Part of a small language model's weights: rotary positions, 422M tokens.
Each number is 128 + 24 x the weight over its row's rms, rounded and kept within 0 to 255. Layers, rows and columns count from 0. The size above them is the row's rms in percent of the matrix's.

# layer 7 MLP up, 896x224, rms 0.101, rows 563-622, columns 168-223
size [101  86  82  90  98  95 101  95 102  96  93  99 113 102 104 102  88  92  93 100  93 119  97  89 116 111 100 103 113  93  86  98  98  93  98  89  96 103 102 116  92 114  89 119  95  95 117  95 114  90 115 108  87  91 107  92  87  94  81  93]
[[114 107 132 115 146 163 158 124  87 104 181 144 118 139  93 161 124 147 135 106 160 161 113 116  74 129 152 113 135 113 135 117 124  93 233 151 111 122 121 122 136 139 162 103 147 128 107 102 156 139 128 121 151 127 134 186]
 [143 163 126 160 145 124 108 128 120 128 110  81 128 122 131 101 130 148  99 125 106 115 120  57 115 121 112 117 103 143 138 101 137 117 134 112 122 121 130 146 171 110 161 151 164 106 179 105 131 139 140 141 116 119 125 156]
 [128 170 136 134 166 103 143 121 127  99 123 145 105 169 112 145 117 141 141  72  97 124 117 107 113 173 127 127 126 127  85 119  95 100 142 141 142 159 127 144 154 153 142 111 119 118 167 129  97 134 109 125 144 157 131 149]
 [159 117  89 128 132 140  92 142 155 128 137 144 101 153 101 130 105  86 122  81 155 137 101 130 140 137 154 164 100 131  87 114  86 120  90 150 142 133 151 133 138 130 125 125  88 126 140 120 101 149 146 128 136 166 132 123]
 [127  84 163 119 133 103 131 119 168 121 184  91 152 140 113 114 118 139 164 114 149 139 125 101 123 151 124 153 128  99 179 119 140 127 171 118 106 127 154 114 112 140  83 187 148 128 131 139 151 122 116 120 128 116 129 137]
 [115 144 141 102 135  99 108 158 138 113 125 125 133 102 135 116 129 100 109 147 100 104 127 143 101  79 108 149 143 144  84 148 202 136 113 128 135 156 145 127 151 144 111 126 138 144 126 167  87 152 106 126 143 141  74 107]
 [132 159 121 106 184  96 121 145 202 105 103 135 125 129 148 115 133 134  91 114 116 120 106 121 135  97 126 144 113 105 109 132 117 132 136 126 154 120 144 114 101 117 133 107 148 123  85 163 144 151 129 126 131 187 127 133]
 [ 99  86 114 146 130 103 135  96 162 141 112 133 110 156 128 128  92 100  77 189 106 102 126 129 141 128  98 138 140 112 130 129 156 125 119 142 103 114 129 158  99 136 127 142 112 155  92 129 125 100 149 130 120 143 161 140]
 [109 198 111  95 120 166 144 138 170 157 112 147 134  94 133 148 138  92 142 129 137 107 153 156 147  92 152 164  81 142 129 116 114 148 167 154 172 116 132 153 118 153 148 100 113 142 148 132 141 144 106 111 128 123 167 159]
 [119 149 166 145 120 105 184 137 130 132  84 126 126 141 161 155 102 100  99 127 156  87 161 111 111 141 109  96 132 129 139 135 131 136 169 126  73 148  91 110 194 165 103  88 172 140 116 113 104 109 134 109 102 164 157 158]
 [139 160 146 125 162  90 138 143 181  79 107 131 116 103 120 125 120 104 143  94 126 125 113 111 141 124 156 189 135 174 108 130 121 126 130 145 150 107  95 150  98 143 160 105 124 161 205 131 156 157  87  84 158 164 132 158]
 [148 125 143 117 115 115 107 164 121 117 143  85 152 151  99 155 173 149  92 118 127 148 152 118 126 139 151 118 104 157 131 159 108 108 120 123  84 106 126 130 116 141 140 152 138 122 122 149 135 144 172 124 148 159 171 122]
 [112 105 144 113 175 107 126 116 124  75 140 123 131 123 101  88 154 112 129 140 117 153 127 152 136 100 100 129 115 155 150 142 121 151 174 141 111 100 108 183  97 188 120 142 153 126  96  90 196 130 111  98 150 119 117 133]
 [126  91 144 115 160 114 163 116 113 151 150 184  95 140 157 162 144 115  96 140 149  92 163 137 119 123 107 137 131 144  81 103 143 138 125 129 141 127 153 123  79 128 129 124 147 131 115 162 149 137 128 137 176 161 130 141]
 [163 152  94 130 122  93 117 112 165 126  81 136 104  84 135 116 165 114 162 134 156 114 138 129 111 133 134 149 131 126  95 174 119 109  88  94 119 123 157 138 153 103 103 163 146 157 143 124 138 139 121 125 134 130 109 114]
 [183 128 132 156 142 108 135 143  99 156 147 106 151 149 149 162  98 114 147 121  96 130 107 126 153 105 119 121 133  96 127 140 109 126 130 142 159 118 173 132 165 122 104 126  80 188 121 181 107  97 157 117 139 131 136 122]
 [121 147 140  83 152 127 135 126 132 134 154 135 165 132 150 113 103 141 111 120 141 125 124 101 129  74 151 145 131 141 109 140 148 129 127  90 143 153  97 141 103 123  76 121 130 139 121 134 134 137 130 140 111 121 161 122]
 [ 98 133 155 169 123  92 122 169  97 133 136  99 152  96 134 147 187  79 142 117 133 110 156 124 141  95 140 146 103 135 128 152 138 140 137 136  63 122 172 132 124 149 124 136 152 117 157 121 143  97 114 110 167 118 135  99]
 [106  98 129 117 127 131 152 104 120 113 108  87 122 134 114 127 131 131 170 114 178  70 124 129 127 119  98 133 126 100 153 128 158 121  88 138 151 132 135 157 141 103 162 125  61 137 104 115 161 100 134 130 124  96 125 156]
 [103  89 176 171 136 129 125 151 129 109 102 122 106 114 112 158 145 135 145  83  69 153 159 109 118 154 142 185 128 123 152 167 106 116 121 130 124 156 118 154 148  98 119  93 126 133 110  98 129 119 118 127 156 147 108 157]
 [163 133 160 158 117  95 128 135 101  94  68  94 147  98 156 156 112 108 148 114 102 165 143 121 122 143 151 168 141 112 101 124 130 148 104 103 165 111 104 132 109  86 103 106 139 124 129 122 134  67 119 138 111 134 108 103]
 [122  96 141 145  96  97 113 146 113 102 189 111 124  97 139 110 171 125 115 137 135 145 126 111 113 137  89 106  96 129 138 120 135 115 122 117 123 114 119 136 152 128 108  98  99 126 143 104 148 133 123 102 135 120 164 127]
 [128 130 139 162 106 101 148 162 148 148 113 121 126 101  96 141 110  90 103 124 163  98 153 118 119 154 145 132 126 130 136 123 148 127 112 130 114 145 134 125 110  81 137 112 110 104 152 130 179 165 152 121 134 153 131 123]
 [118 161 153 133 103 181 168 102 140 130 128 149 105 112 143 111 161 158 109 132 137  91 132 134 154 121 122 131 165 136 139 111 139 128 124 126 100  87  81 115  98 150 117 117 118 133  58 163 139 145 148 119  86 163 142 117]
 [134 139  83 136 136 132 162 107 148 103 119 127 110 139 125 112 133 108 170 147 112 145 113 146 108 140 119 137 146 103 154 122 146 140 156 117 166 118 138 157  97 128 126 109 116 118  88  87 110  98 150 150 147 142 163 134]
 [135 127 120  94  95 128 164 120 129 118 117 114 136 112 115 187 117 137 171 148 134 129 116 117 128 117  97 142 112 119 122 117 117 126 182 132 101 180  96 142 123 134 138  90 153 173 111 118 126 136 127 112 168 134 116 142]
 [170 168 140 140 144 119 134 161  83  98  77 120 146 118 121 138 116 135 136  93 134 122 163 125 104 112 133 146 163 151 104 129 134 133 159 136  82 119 131 115 108 127 149 129 135 120 184  96 133  93 117 133 126 159 154 123]
 [160 117 127 109 206 134 137 104 156  97 142  90 158 160 142  81 113 143 110 161 160 138 128 137  96 111 143  90  92 107 143 122 161  70 145 142 157 132 131 133 126 154 100 115 131 168 144 131 156 158 114  87  91 151 128 110]
 [160 108 144  99 138 140 124 107 158 100 153 126  95 140 118 171 108 134 169 101 129 141 165 107 126 146 122  97 126 102 115 109 130 127 123 150 125 112 119 142 136  98 132 151  86 133 126 139 112  79 156 152 113 131 144 129]
 [113 121 144 139 192 140 101 121 161 114 120  92 116 131 113 104 155 120  95 159 167 106  90 159 128  95 161 125 124 129 170 160 108  85 163 106 125 104 132 123 143 157 101  91 148 130 154 104 124  98 138 116 141 169 115 162]
 [108 126 192 164 103 110 161 166 102 132 153 129 139  97 170 110 126 106  93  86  98 140  92  65 137  82 115 140 101 133 117 123 175 136 153 145  74 157 174 119 150 139  86 130 146 104 152 109 131 120  89 114 129  87 156 169]
 [114 111 127 139 161 146 153 183 103 155 120 122 123 166 141 113 130 123 113  94 119 106 155 142 133 106 110 114 178 132 122 151 134 148 110 187 146 113 142 141 106 108 112 141 166 163 102 163 111 104  97 105 109 185 153 117]
 [125 116 141 159 156 102 123 123 156 102 104 130 114 146 114 167  82  94 119 107 123 160 145  95 107 163 105 149 153 108  96 127 138  72 125 142  89 127 134 102 124 125 155 147 143 123 155 148 172 117 143 117 131 193 126 128]
 [129 151 141  99 129 134 173 117 170 160  91 117 118 145 124 127  99 145 191 105  92  76 114 145 127 103 132 137 117 115 118 147 127 118 121 141 158 184 139 173 151 130 119 108  94 143 134 123 145 132 123 137 138 142 156 195]
 [150 116 102 148 142  80 132 131  99 141 150 107 119 119 138 163 125 145 137 121 140 120 128  99 113 162 112 127  94 102  99 121 157 130  90 128 100 142 137 123  66  48  81 166 107 124 111 129 120 108 153 121 130 121 103 105]
 [131 133 123 123 125 158 154 147 135 130 141 143 198 141 104 181 145 120 146 121 113 122 157 137 136 195 127 117 150 154 109 101  76 104 160 132 106 153 102  94 168  98 183 139 128 152 122 107 134 152 116 136 122 144 161 113]
 [139 126 127 129 104 169 130 139 182 142 109  98 109 160  97 147  92 110  94 104 132 144 112 136  99 182 109 112 102 127 128 116 144 167 140 165 169 109 107 125 159 111 128 150  82 122  97 141 150  82 133 146 133 163 148 161]
 [205 100 198 134 138 140 157 165 119 145 124 124 108  93 163  87 127 156 148 152  95 128 108 112  85 126 183 118 152 154 166 100 139 135 139  91 117 129 151  99 118  77 123 121 112 131 164 120 157 119 117 140 162 121 153 115]
 [173  75  99 114 172 144 134 126 129  96 150 129 131 153 109 137 133 134 112  89 151 132 156 131 121 154 132 151 146 124 138 125 169 138 135 111 155 159  88 115  60 138 115 105  87 134 107 102 131 113 125 130 111 126 129  93]
 [112  94 113 156 152 132 142 126 153 122 133  92 128 141 150 167 109 145  96  98  94 139 154  96 149  85 142 105 108 137  95 133 109 154 142 124 108 151  98 187 137 106 127 133  77  94 126 120 128 140 135 115 127 159 121 125]
 [167 169 152  99 124 121 110 157 164 101 136 122 153 132 104 125  95 138 180  96 128 152 107 109  90 100 163 160 104 145 145 104 142  87 140 170 173  95 105 149  83 136 141 148 128 133 138 113 108 170 117  73 105 137 146 133]
 [131 121 123 114 115 114 152  95 122 127 187 130 130 134 150 116 158 128 112 146 151 132 118 118 135 122 124 127  74 130 125 164 150 108 121 109 145 107 104 141 130 117 148  94 111 165  88 127 158 106 130  60 120  89 144 114]
 [141 149 129 118 154 118 137 178  82 127 143 122 139 175 130 128 161 103 164 169 120 113 159 160 128 125 118 133 123 139  92 101 145 121 139 146  94 126 158 111 190  88 153 119 146 162 165 146 121 150 115 162 130 107 120 100]
 [122 140  95 135 146 117 123  97 113 111 114 151 131 175 118 120 122 147 143 131  88  95 144 151  90 127 145 133 105 101  77 176 157 115 148 105 139 150 169 166 123 120  78 105 152 133 106 113  89 120 120  92 180 140 143 129]
 [ 92 174 132 168 112 105 109 117 118 134 124 114  94 168 127 123 125 142 121 108  84 155 148 128 119 125 104 156 131 170 151 142 132 154 133 115 117 175 164 153 127 151 167 149 117  76 114  93 115 131 121 128 145 103 131 150]
 [108 177 167 138  99 128 116 159 101 163 158 150 126 141 123 163 137  99 161  90 140 106 144  94 124 132 115  93 131 184 121 157 105 109 179  94  72 142 125 153 168 111 169 138 111 104 149 133 147 148 132 145 106 128 156 146]
 [119 130 162 132 162 127 172 150 112  96 138  89 107 129 109 114 115 147 162  89  60 171 167 104 161  97 110 109 137 156 124 112 115 130 147 147 116 107  79 114 168 102 160 118 140 127 157 132 123 120 171  68  92 102 118  90]
 [121  98 172 164 151 148 161 112  92  83 123 135 125  90 139 131 143 128  69 141 135 119 120 105 115 114 130 138 153 102  94  70 129 106 152 105 103 124 129 151 121  77 143 121 103 159 115 164 127 131 116 140 104 133 111  93]
 [150 141 135 115 134  96 157 166 184 110 102 144 133  84  73  87 129 153 125 144 124 117 115  98 114 163 152 149 120  90 144 172 143 118 155 129 174 143 122  86 107 138  79 139 139 156 114 141 122 119 147 140  73  99 149  94]
 [125 147 162 166 160 164 189 168 116 108 135 156 133 128 127 102 123 175 131  86 122 102 133  46 148 147 126 118  96 113 145 134 134 132 128  91  88 145 127 109 133 140 119 132 115 148 123 136 117 100 129 113  97 113 121 135]
 [159  86 157 168 135 102 119  96  90 122 130 104 141 102 150 148 106 109 142 132 117 122 126 161 104 142 185 140  92 131  97 117 135  98 133 113 157 109 161 132 121 167 123 114 128 128 120 107 123 149 124  88 100 127 170 156]
 [106 154 119 154 122 173 128 153 152 148 103 135 134 112  88  87 115  71 131  95 151 132 136 116 110 173 162 134  95 171 112  87 132 147 143 159 116 104 135 167  93 140 105 138 105 122 121 131 138 115 177  84  93 150 199 166]
 [179 145 165 117 166 135 135 182 126  97 139 113  88 162 122 143 133 134 146 100 143 159 127 142 105  58 171 132 109 111 140 127 155  75 135 128 146 142 156 125 155 111 142 154 110 170 101 119 123  90 108 109 114  97 119 105]
 [141 172 101 128 131 106 152 137 157  96  92  99 117 134 124 152 103 107 130 119 122 106  68 123 126 140 120 147 148 153 134 109 139 110 135 163 176 159 101 129  78 102 136 119 121 146 118 157 129 106  90 102 160 141 137 106]
 [173 172 123 134 138 145 148 129 106 113 137 110 167 114  84 152 123 131 143 114 154 102 179 132 110 123 167 127 104 118 144  80 142 150 151 117 108  91 153 103 175 101 119 146 141 143 157 141 158 108  87  96 100 109 130 145]
 [123 126 112 105 100  93 121 134 109 153 102 117 121 127 113 114 145 127 143 112 113  98  72  81 126 128 115  92 147 171 164 115 138 161 164 133 167 120 136  95  72 131 114 172 140 136 139 141 153 129 169 107 128 169 153 162]
 [120 114 181 127 158 104 124 178 126 108 134 144  82 168 114  87 123 155 157 114 163 122 153 160 124 156 138 145 114 149 107 123 146 105 140 115  93 134 139 100 149 124 124 149  80  98 127 143 102  90 130 122 123 122 126 132]
 [173 161 137 140 162  98  81 131 135 121 108 126  98 137 107 130 117 154 123 128 120 116 102 182  64 140  96 117 132 113  87 120 117 100 170 121  89 118 122 121 136 126 145 118 168 136 111 168 129 173 141  99 169 125 147 149]
 [122 112 140 106 116 130 137 124 120 139 113  91 126 138 124 126 114 158 153 100 123 163 113 132 138 144 141 143  81 195  55 120 118 107 130 133 140 163 131 140 112 131 168 116 119  65 124 142 108 134 124 106 149 142 120 118]
 [169 114 124 122 159 165 137 148 124 104  91  74 106 116 122 141 126 120 193 143 131 138 131 178 110 132 135  95 109 102 139 130  89 150 163 124 103  80 152 115 166 132 124 160 127 190 178 156 171 126  97 120 117 123  98 101]]
# layer 7 MLP down (transposed), 896x224, rms 0.093, rows 563-622, columns 168-223
size [ 96 103  89 100 106 103  98  92 102  94 100 104 105  98 102 101  96  99  88 104  98 109 100  99 108  98 103  98 109  94  96 100 101  95  96 102  98 106 103 102  96 105  99 110  97  93 103 100 108  97 110 106  99  85 106 101 102  97  89  99]
[[144 118 145 119 127  87 156  97 110 119 133 113 141 152 165 104 122 155 146 103  94  89 145 114 155 153 111 101 149 132 124 103 116 148  85 189 134 160 144 119 140 129 175 120 140 148 178 149 101 140  55 128 120 129 144 130]
 [106 160 101  93 124 133 156 117 146 142 123 123 118 172 114 185 124 120 134 124 153 129  92 117 139 148 184 156 178 102 118 127 156 106 128 140 135  96  62 141 139 127  96 138 107 155 113 145 136 105  83  98 128 149 117 147]
 [106 112 101 141 105  92 124 127 124  69 146 119 114 103 129  85 148 124 113 130 179 111 134 146 130  84 105 122 121  98 125 115 129 117 102 128 114 118 148 129 105 132 124  82 185 129 144 156 108 170 172  88 150 124 111 125]
 [126 152  97  90 136 121 102 149 166 140  98 159 136 147 117  74  61 120 100 152 128 144 119 128 110 131 129 126 138  93 164 145 101  92 126 125 122 139 141 101 161 145 114  93 152 124 120 113 177 128  78 146 122  95  77 105]
 [131 157 125 128  91 105 118 134 134 118 163 107 135 142 133 178 124 132 162 173 128 146 128 126 112 132 159 157 153 151 172 107 110 138 162 188 168 146 120 125 137 140 111 136 127 108 156 120 105 201 125 103 108 114 118 124]
 [ 99 110 108 146  96 129 159 124 133 139 115 147 111 144 175 156  74 102  92 127 134 115 123 118  93 137 113 140 113 116 150 129 175 120 144 106 145  73 105 163 137 143 147 118 132 104 121 105 170 127 132  92 111 140 113 167]
 [126 117 165  99  87 126 143 176 118 139 125 107 136 145 178 129  99  89 151 108  94 117 104 155 143  82 132 139 139 138 115  80 121  87 135 152 123 184  95 121 157  72 106 134 117 139 118 112  72 146  94 116 111 134 114 137]
 [151  90 126 154 153 167 141 159 126 110 117 106 146 139 123 106 123 177 139  96  68 146 133 114 151 138 175 108  88 104 152 161 130 144 143 155 130 163  95 124 138 129 169 102 133 134 163 149 193 133 133 146 105 118 167 138]
 [125 119 118  80 147 172 124 125 110 147 141 152 147 114 135 119 118 103 135  99 115 121 121  89 142  98 158 142 152 125 165 160 140 142  98 134 122 176 209 113 131 168 132 104 134 167 132 130 103 175  90 148 112 123 129 113]
 [138 103 123 162  87 141 144 157 108 117 121 167 136 133 152 108 137 150 101 142 151 104 108 116 169 129 107  85 146 127 164 142  89  92 158 125 135 121 151  80 111 126 147 135 112 144 127 140 127 147 148 137 123 107  85  80]
 [142 163 138 117 126 122 127 137 101 149 127 124 142  92 169 135 129 140 118  91 110 144  98  66 188 141 108 103 137 136  87 176 104 121 120 127 155 137 109 129 133 154 172 100 121 141 140 106  87 187  97 120 182 111  97 116]
 [109 156  70 131 116 132 153  85  84 139  84 112  50 146 125  95 106 117 109 140 157 139 116 140 129 106  95 128 143 116  91 156 120 106 120  94 154 160 139 113 154 141 142 148 117 174 150 117 129 134  62 160 139 129  84 120]
 [139 121 122 169 181 139 106 136 169  83 164  85 102 155 128 126 138 155  84 125 131 165 159 136 109  80  76 130 131 108 127 175  96 108 161 125 176 117 110 148 115 128 175 128 138 114 122 107 136 131 131 106 104 111 138  93]
 [161 138 103 104 101 119 125 106 152 171 110 123  95 141 171 118 137 159 118 138 125 109 121 116 126 112  84  96 130 117 147 118 122 125 119 141 135 112 163 150 136 115 133 150 100 118 113 122 102 101 156 114 204 128 145 110]
 [104 100 122 124  91 145 129 114 167 152  89 154 142 154 131  99 126 125 112  79 125  95 148 124 122 148 105 108 157 115 108 101 115 155 152 131 121 162  90 132 174  92 110 130 165 130 114 137 131 134 128 155 121 109 104 102]
 [122 141 142 119 106 136 107 113 144 141 104 115 117 103 166 102 145 149 102 179 170 119 150 154 144 134 153 120 120 184 152 138 143 120 112  94  94 159 141 142 148 115 170 144 135 109 149 142 123 122 109 159 130 114  89 150]
 [139 130 129  82 114 105 121 106 127 126 128 183 104 144 166 106 144 124 120 128 143 166 120 138 137 133 122 124 133 107 153  89 142 133  90 157 112 122 133  95 104 115 120 126 118 118  89 130 124 125 142 121 122 154 125 132]
 [ 94 125 105 150 117 130 128 175 121 140 176 157 100 169  88 147 151 104  80 120 144 136 128  88 122 120 122 129 150 150 169 134 142 171  84 128  89 102 121 124 127 114  70  97 140 133 103 170 153 137  99 164 120  89 151 121]
 [133 137 146 110 132 138 114 179 145 158 106 163 153  95 115  94 117 143  99  99  87 137 153 140 111 157 131 159 163 155 138 130 105 108  58 143 184 116 113  70 145 155 105 133 164 144 155 107 145 128 139 135 129 138 127  92]
 [121 118 102 103 128 128 140 115 134 151 155  93 129 145 148 109 171 112  84 126 154 155  88 108 155 106 137  95  77 113  99 128 146 161 100 140 103  83 132  85 142 160 111 144  96 149 119 161  89 178 105 143 149 139 117 145]
 [133 135  81 141 117 149 136 108 161 123 138 112 141 155 133 100 106 101 111 130 111 123 127 102 129 116 158 142 131 151 108 134 109 103  64 135 116 152 155 114  97 126 123 139  89 151 158 108 143 106 101 167 152 118 105 126]
 [142 184 132 103  75 126  85  99 117 189 111 122 148 128 143 141 109 127 136 146 122 130 121 150 149 152  83 118 140 140 151 111 144 103 113 104 149 134 123 129 115 104 131 113 100 146 135 153 127 123 127 133 131  95 140  69]
 [156 142 115 104 163  99 108  95 135 124 117 112 133 137 118 150 145 168 128  99 127 154 111 115 168 128 106 141 111 157 134 100 137 135 169 157 116 101 125 153 146 137 133 123 129 127 123 123 116 104 108 174 124 145 129 110]
 [157 131 120 122 154 116 117 148 124 105  82 108 141 109 176 150 148 114 127  67 155 112 141 130 131 119 133 103 168 121 144 148 162 119  79 133 142 143 126 117 153 117 128 133 151 125 116 120  94 169  96 143 131 146 110 121]
 [122 167 115 116 132 152 157 115 108 179 132 134 117 180 120 126 111  86 121 111 112 151 126 140 118 143 155 125 102 122  98 124 153 137 122 144 157 142 171 196 140 110 103 124 125  94 187 151 141 128 114 135  86 135 134 123]
 [143  97  96 148 147 139  92 122  90 146 115 121 125 196 124 164 119 131 141 123 148  69 180 111 148 159  99 128  97 147 106 106 132 140 150 124 120 115 142  94 127 101 142 100 102 128 153 138 108 117 123 137 121 109 141 107]
 [121 135 126 106 151 122  91 104 102  95 173 110 117 106 139 139 171 126 170 121 124  81 144  97 117  85  89 118 140 159 165 125 132 126 141 103 156 151 128  81  99 133 110 140 116 108 137  51 138  98  89 137 119 137 165 118]
 [140 153 122 142 132 122 129 143  91 115 151 114 123 125 140 162 114 126 122 145 129 151 137 141 161 183 126 136 115 144 136 119 138 184 151 147 114  75 135 158 157 149 132 136 109  89 128 188  96 133 154 139  91 110 153 124]
 [132 159 129 119 124 131  79 138 109 136 123 116  85 147 142 152 109 103 121 127 141 184 139 148 128  89 143 147 123 168 116 134  99 112 122 112 170 175 104 131 140 115 133  84 141 110 140 124 153 100 146 170  85 137 112 132]
 [138 161 125 151 158 127 119 155 104 153 102 157 154  89 152 151 138 130 107 111 133 136 104 146 134 108 110 130 150 140 124 126 112 143 175 137 104 119 116 110 120 144 127 101 153 131 161 134  99 142  58 125 129 130 129 137]
 [106 148 118 114 128 128 153  85 116  86 122 106 158 109 159 166 139 115 181 163 144 147 100  98 120 130 123 184 140 130  64 126  80 114 105  74 141 137 131 155 112 112 119 123 115 135 113 139 114 160 132 130  84 130 132 168]
 [140 132 113 146 111 153 114 154 131  72 116 187 125 151 103  96 158 131 162 138 113 166  99 114 150  97 116 106 119 122 163 110  98 144 167 166 121 136 138  96 129 181 164 113 148 170 118 132 120 144 122 153 157 134 150 129]
 [131  89 150  93 128 142 140 138 129 126 126 185 139  97 219 134 105 143 123 117 121 140  92 140 123 149 147 115 145  93 114 124 112  92 126 119 110 164 158 105 135 175 161 129 154 154 153 136 110 129 137 153 145  99 146 140]
 [145 136 129 101 104 132 111 148 127 113 111 147 112 131 117 142 151 129 116 144 161 155 112 133 122 132 151 115 123 171 120 137  67 159  86  86  89 150 130 123 126 137  97 147 138  93 117 141 185 176 150 147  99  89 144 114]
 [114 113 100 100 113 126 100 127 138  90 138 121 150 162  91 130 128 154 135 109 112 116 140  64 132 145 119 132 139 129 113 167 121 116  95 126 149 125 147  89  74  99 122 130 146 144 121 133 136 127 159 149 105  85  94 105]
 [123 134 155  84 119 103 114 126 159 108  59 121  93  86 122 139 140 123 144 113 145 129 121 160 122  76 147 168 136 127 129 146 133 121 125 187 111 132 138 168 128 129 133 169 110 104 100 124 123  84 149 151  70 157 127 127]
 [117 107 161 161 107 155 114 148  99 140  95 128  91 106 145 140 115 126 160 103 148 134 130 137 127  76  95 142 133 157 128 132 138 146 185 124  89 160 152 154 106  97 119 125 115  96 118 138 148 131 141 186 126 134 142 116]
 [128  88 128 125  83 110 166  98  87 140 126 156 103 141 148  86 163 138 119 166 119 127 151 123 157 121 122 122 119 127 112 114 131 121  85 110  89 124 125  81 123 160  70 117 136 131 133 127 125 104  94 113 121 141 110  98]
 [101 111  89 126 137 130 121 121 154 199 190 130 115 115  86 130  85 132 108 134 170 122 151 103 116 156  89 157 180 124  99 147 151 163  86 137 177 100 143 144 123 103 136 116 106 133 130 124 109 137 108 136 132 135 113  74]
 [139 100 117 176 125  94 149 139 158 145 132 142 135 139 100 103 113 100 109 129 132  79 150 115 159 126 149 138 128 102 138 147  92 107   6 152 129  87  67 165 102  94 189 149 127  95 140 168 116 148 121 127 146 106 118 104]
 [114 137 100 126  91 146 104 127 128 167 116 131 117 106 167  88 158 141  93 116 138 119 108 108 130  89  94 138 125 125 140 171  97 157  91 183  99 110 133  97 100 128 135 119 113 151 159 104  80 130 110 118 183 105 140 120]
 [109 132 110 108 131 181 160 150 127 146 119 126 154  86 119 106 133  88 120 154 137 120 150 132 112  89 114 104  90 118 141 130 130 126 112 126  93 152 114  87 127  99 161 120 126 132 117 149 174 164  93 127 160 119  98 162]
 [ 96 147 139  81  58 139 123  73 112 145 146  99 124  89 121 164  93  96 163 116 164 126 148 124 138  86 136 136  94 137 123 117 134  96 182 109  81 135  90 123 123 125 117 141 158 106 123 113 125 171 117 116 114 127 126 136]
 [105 149 171 141 128 137 108 138  72 133 117 105 157 189 136  66 106 136 148 112 106 100 128  89 149 164 104 111 110 123 159 121 128 144 143 150 142 140 102 139 109 128 114 117 170 125 126 175 167 124 126 172 120 152 132 160]
 [132 137 106 137 159 115 120 143 155 139 154 149 153 115 101  88 115 152 105 110 163 112 120 126 123 139  86  96 118 151  96 127 174 126 188 115 137 134 165  98 120  87  78 127 141  93 145 131 144 100 171 105 125 114 138  97]
 [111 130 112 134 149 129 116 133 154 139 159  95  55 145 148 128  79 120 156 137 154 151 151 113 133 110 120 141 123 132 122 143 130  89 135 127 132 167 108 167 124 168 109 157 122 188 143 163 160 138 138  96  94 138 146 130]
 [126 117 123 115 152 130 167 120 133  72 128 127 114  84 122  85 123  89 161 158 113 129 163  84 156 133 126 170 109 119 126 168 155  98 124 132 165 145 115 141 179 110 157 149 129 163 130 119  84 127 108 110 129 160 133 119]
 [138 134 118 141 157 158 125 140 132 153 121 150 151 122 158 142 136 157 102  89 131 165 158 147 139 126 130 148 127 132 124 165 141 127 126 154 134 151 150 117 108 126 125 159 100 155 132 147  91 150  64 175 124 126 110  82]
 [131 161 133 128  74 124 117 170 160  76 131 139 122  86 121 105 157  93 136 124 113 121 102 143 106 121 118 144  91 107 110 177 156 122 132 138 146 140 124 117 150 145  95 124 110 160 145 115 160 131 125 134  96 131 146 106]
 [ 87 146 129 123 111 117 156 131 128 143 144 168 105 146 114 200 124 129 127 159 184 119 127 112  97 163 123 129 161  86 132  86 102 144 130 140 113 128  91 130 114 103 126  73 109 123  89 120 154 100 137  59 101 155 142 149]
 [126 129 137  94 101 139 139 111 146 135 103 119 118 135  73 128 137 110 126 110 118 120 100 136 143 146 124 152 132 146 131 121 153 143 172 141  90 163 123 141 150 146 133  91 141 134 167 111 111 138 138 107 108  95 102 145]
 [ 92 101 120 125  95 120 103 104 108 154  86  91 120  98 117 124 154 137 155 118 148 138 139 106 148  72 144 131 114  97 155  89 120  90 131 154 157 176 105 109 114 138 165 161  97 133 119 135 118 147 144  96 148 102 126 170]
 [123 120 108 102  93 142  92  55 140 114  98 118  72 115 123 123 116 159 109 148 133 112 111 159 144 145 118 137 145 133 168 141 140 108 118 140 148  82 108 117 147 134 138 118 111 140  89 100 116 135 143 124 125 126 114 138]
 [118 100 120 120 100 136 103 114 152 137 121 146 129  97 103 142 166  99 112 107 122 105 171 109 121  98 158 175 155 134 130 141 139 173  72 149 172 126 148 108 119 118 100 120 103 105 117 116 127 141 103 132 137 101  77 144]
 [165 154 116  90 154 128 109 164 112 135 123 135 147 157 141 175 152 171 172 109 144 141 156 111 131 109 136 122 123 109  97 187 136 120  79 137  95 117 116 175 118 105 152  78 119 114 122 130 157 144 124 132 148 136 126  98]
 [124  83 139 101 151 185 101 161 117 148 140 125 147 130 132 152 109 143 110  84 120 145 126  88 158 143 159 117 184 117 163 154 104 134  99 125 109 155 120 119 126 156 140 158 135 136 108 104 113 137 149 136 136 106 124 124]
 [ 89 126 126  99 131  95 112 115 160 107 143 162  93 144 116 165  92 137 160 149 140 143  94 119 154 107 110 177 135 120 114 118 136 139 116  98 134  73 113 148 125 124 116 133  90 135 103 102 124 107 167  98 148 158 116 158]
 [125 162 142 117 125 153 152 108 113 146 147  95 128 139 120 124 137 166 117 118 139  74 148 146 127 131  83 128 119 114 130 135 104 104 102 118 165 107 133  92 130  97 135 110 126 122 143  98  82 125 142 106 174 133 115 119]
 [ 92 138 120 133 127 160 146 145 153 124 126 170 102 153  79 122 132 135  97 124 134 144 122 146 157 123 126 105 139 125 129 119 128 136  92  85 118 141 160 110 152 124 110 105 121 141 154  96 166 117 166  98 107 129 153 126]
 [115 126  93 107 143 117 126 121 143 138 126 103 113 159 136 153 108 111 114 116 115 111  72 169 157 130 147  96 108 100  90 135 169 159 107 159 147  96 121 155 134 112 128 100 160 137  98 111 153 120 150 116 128 166  86 138]]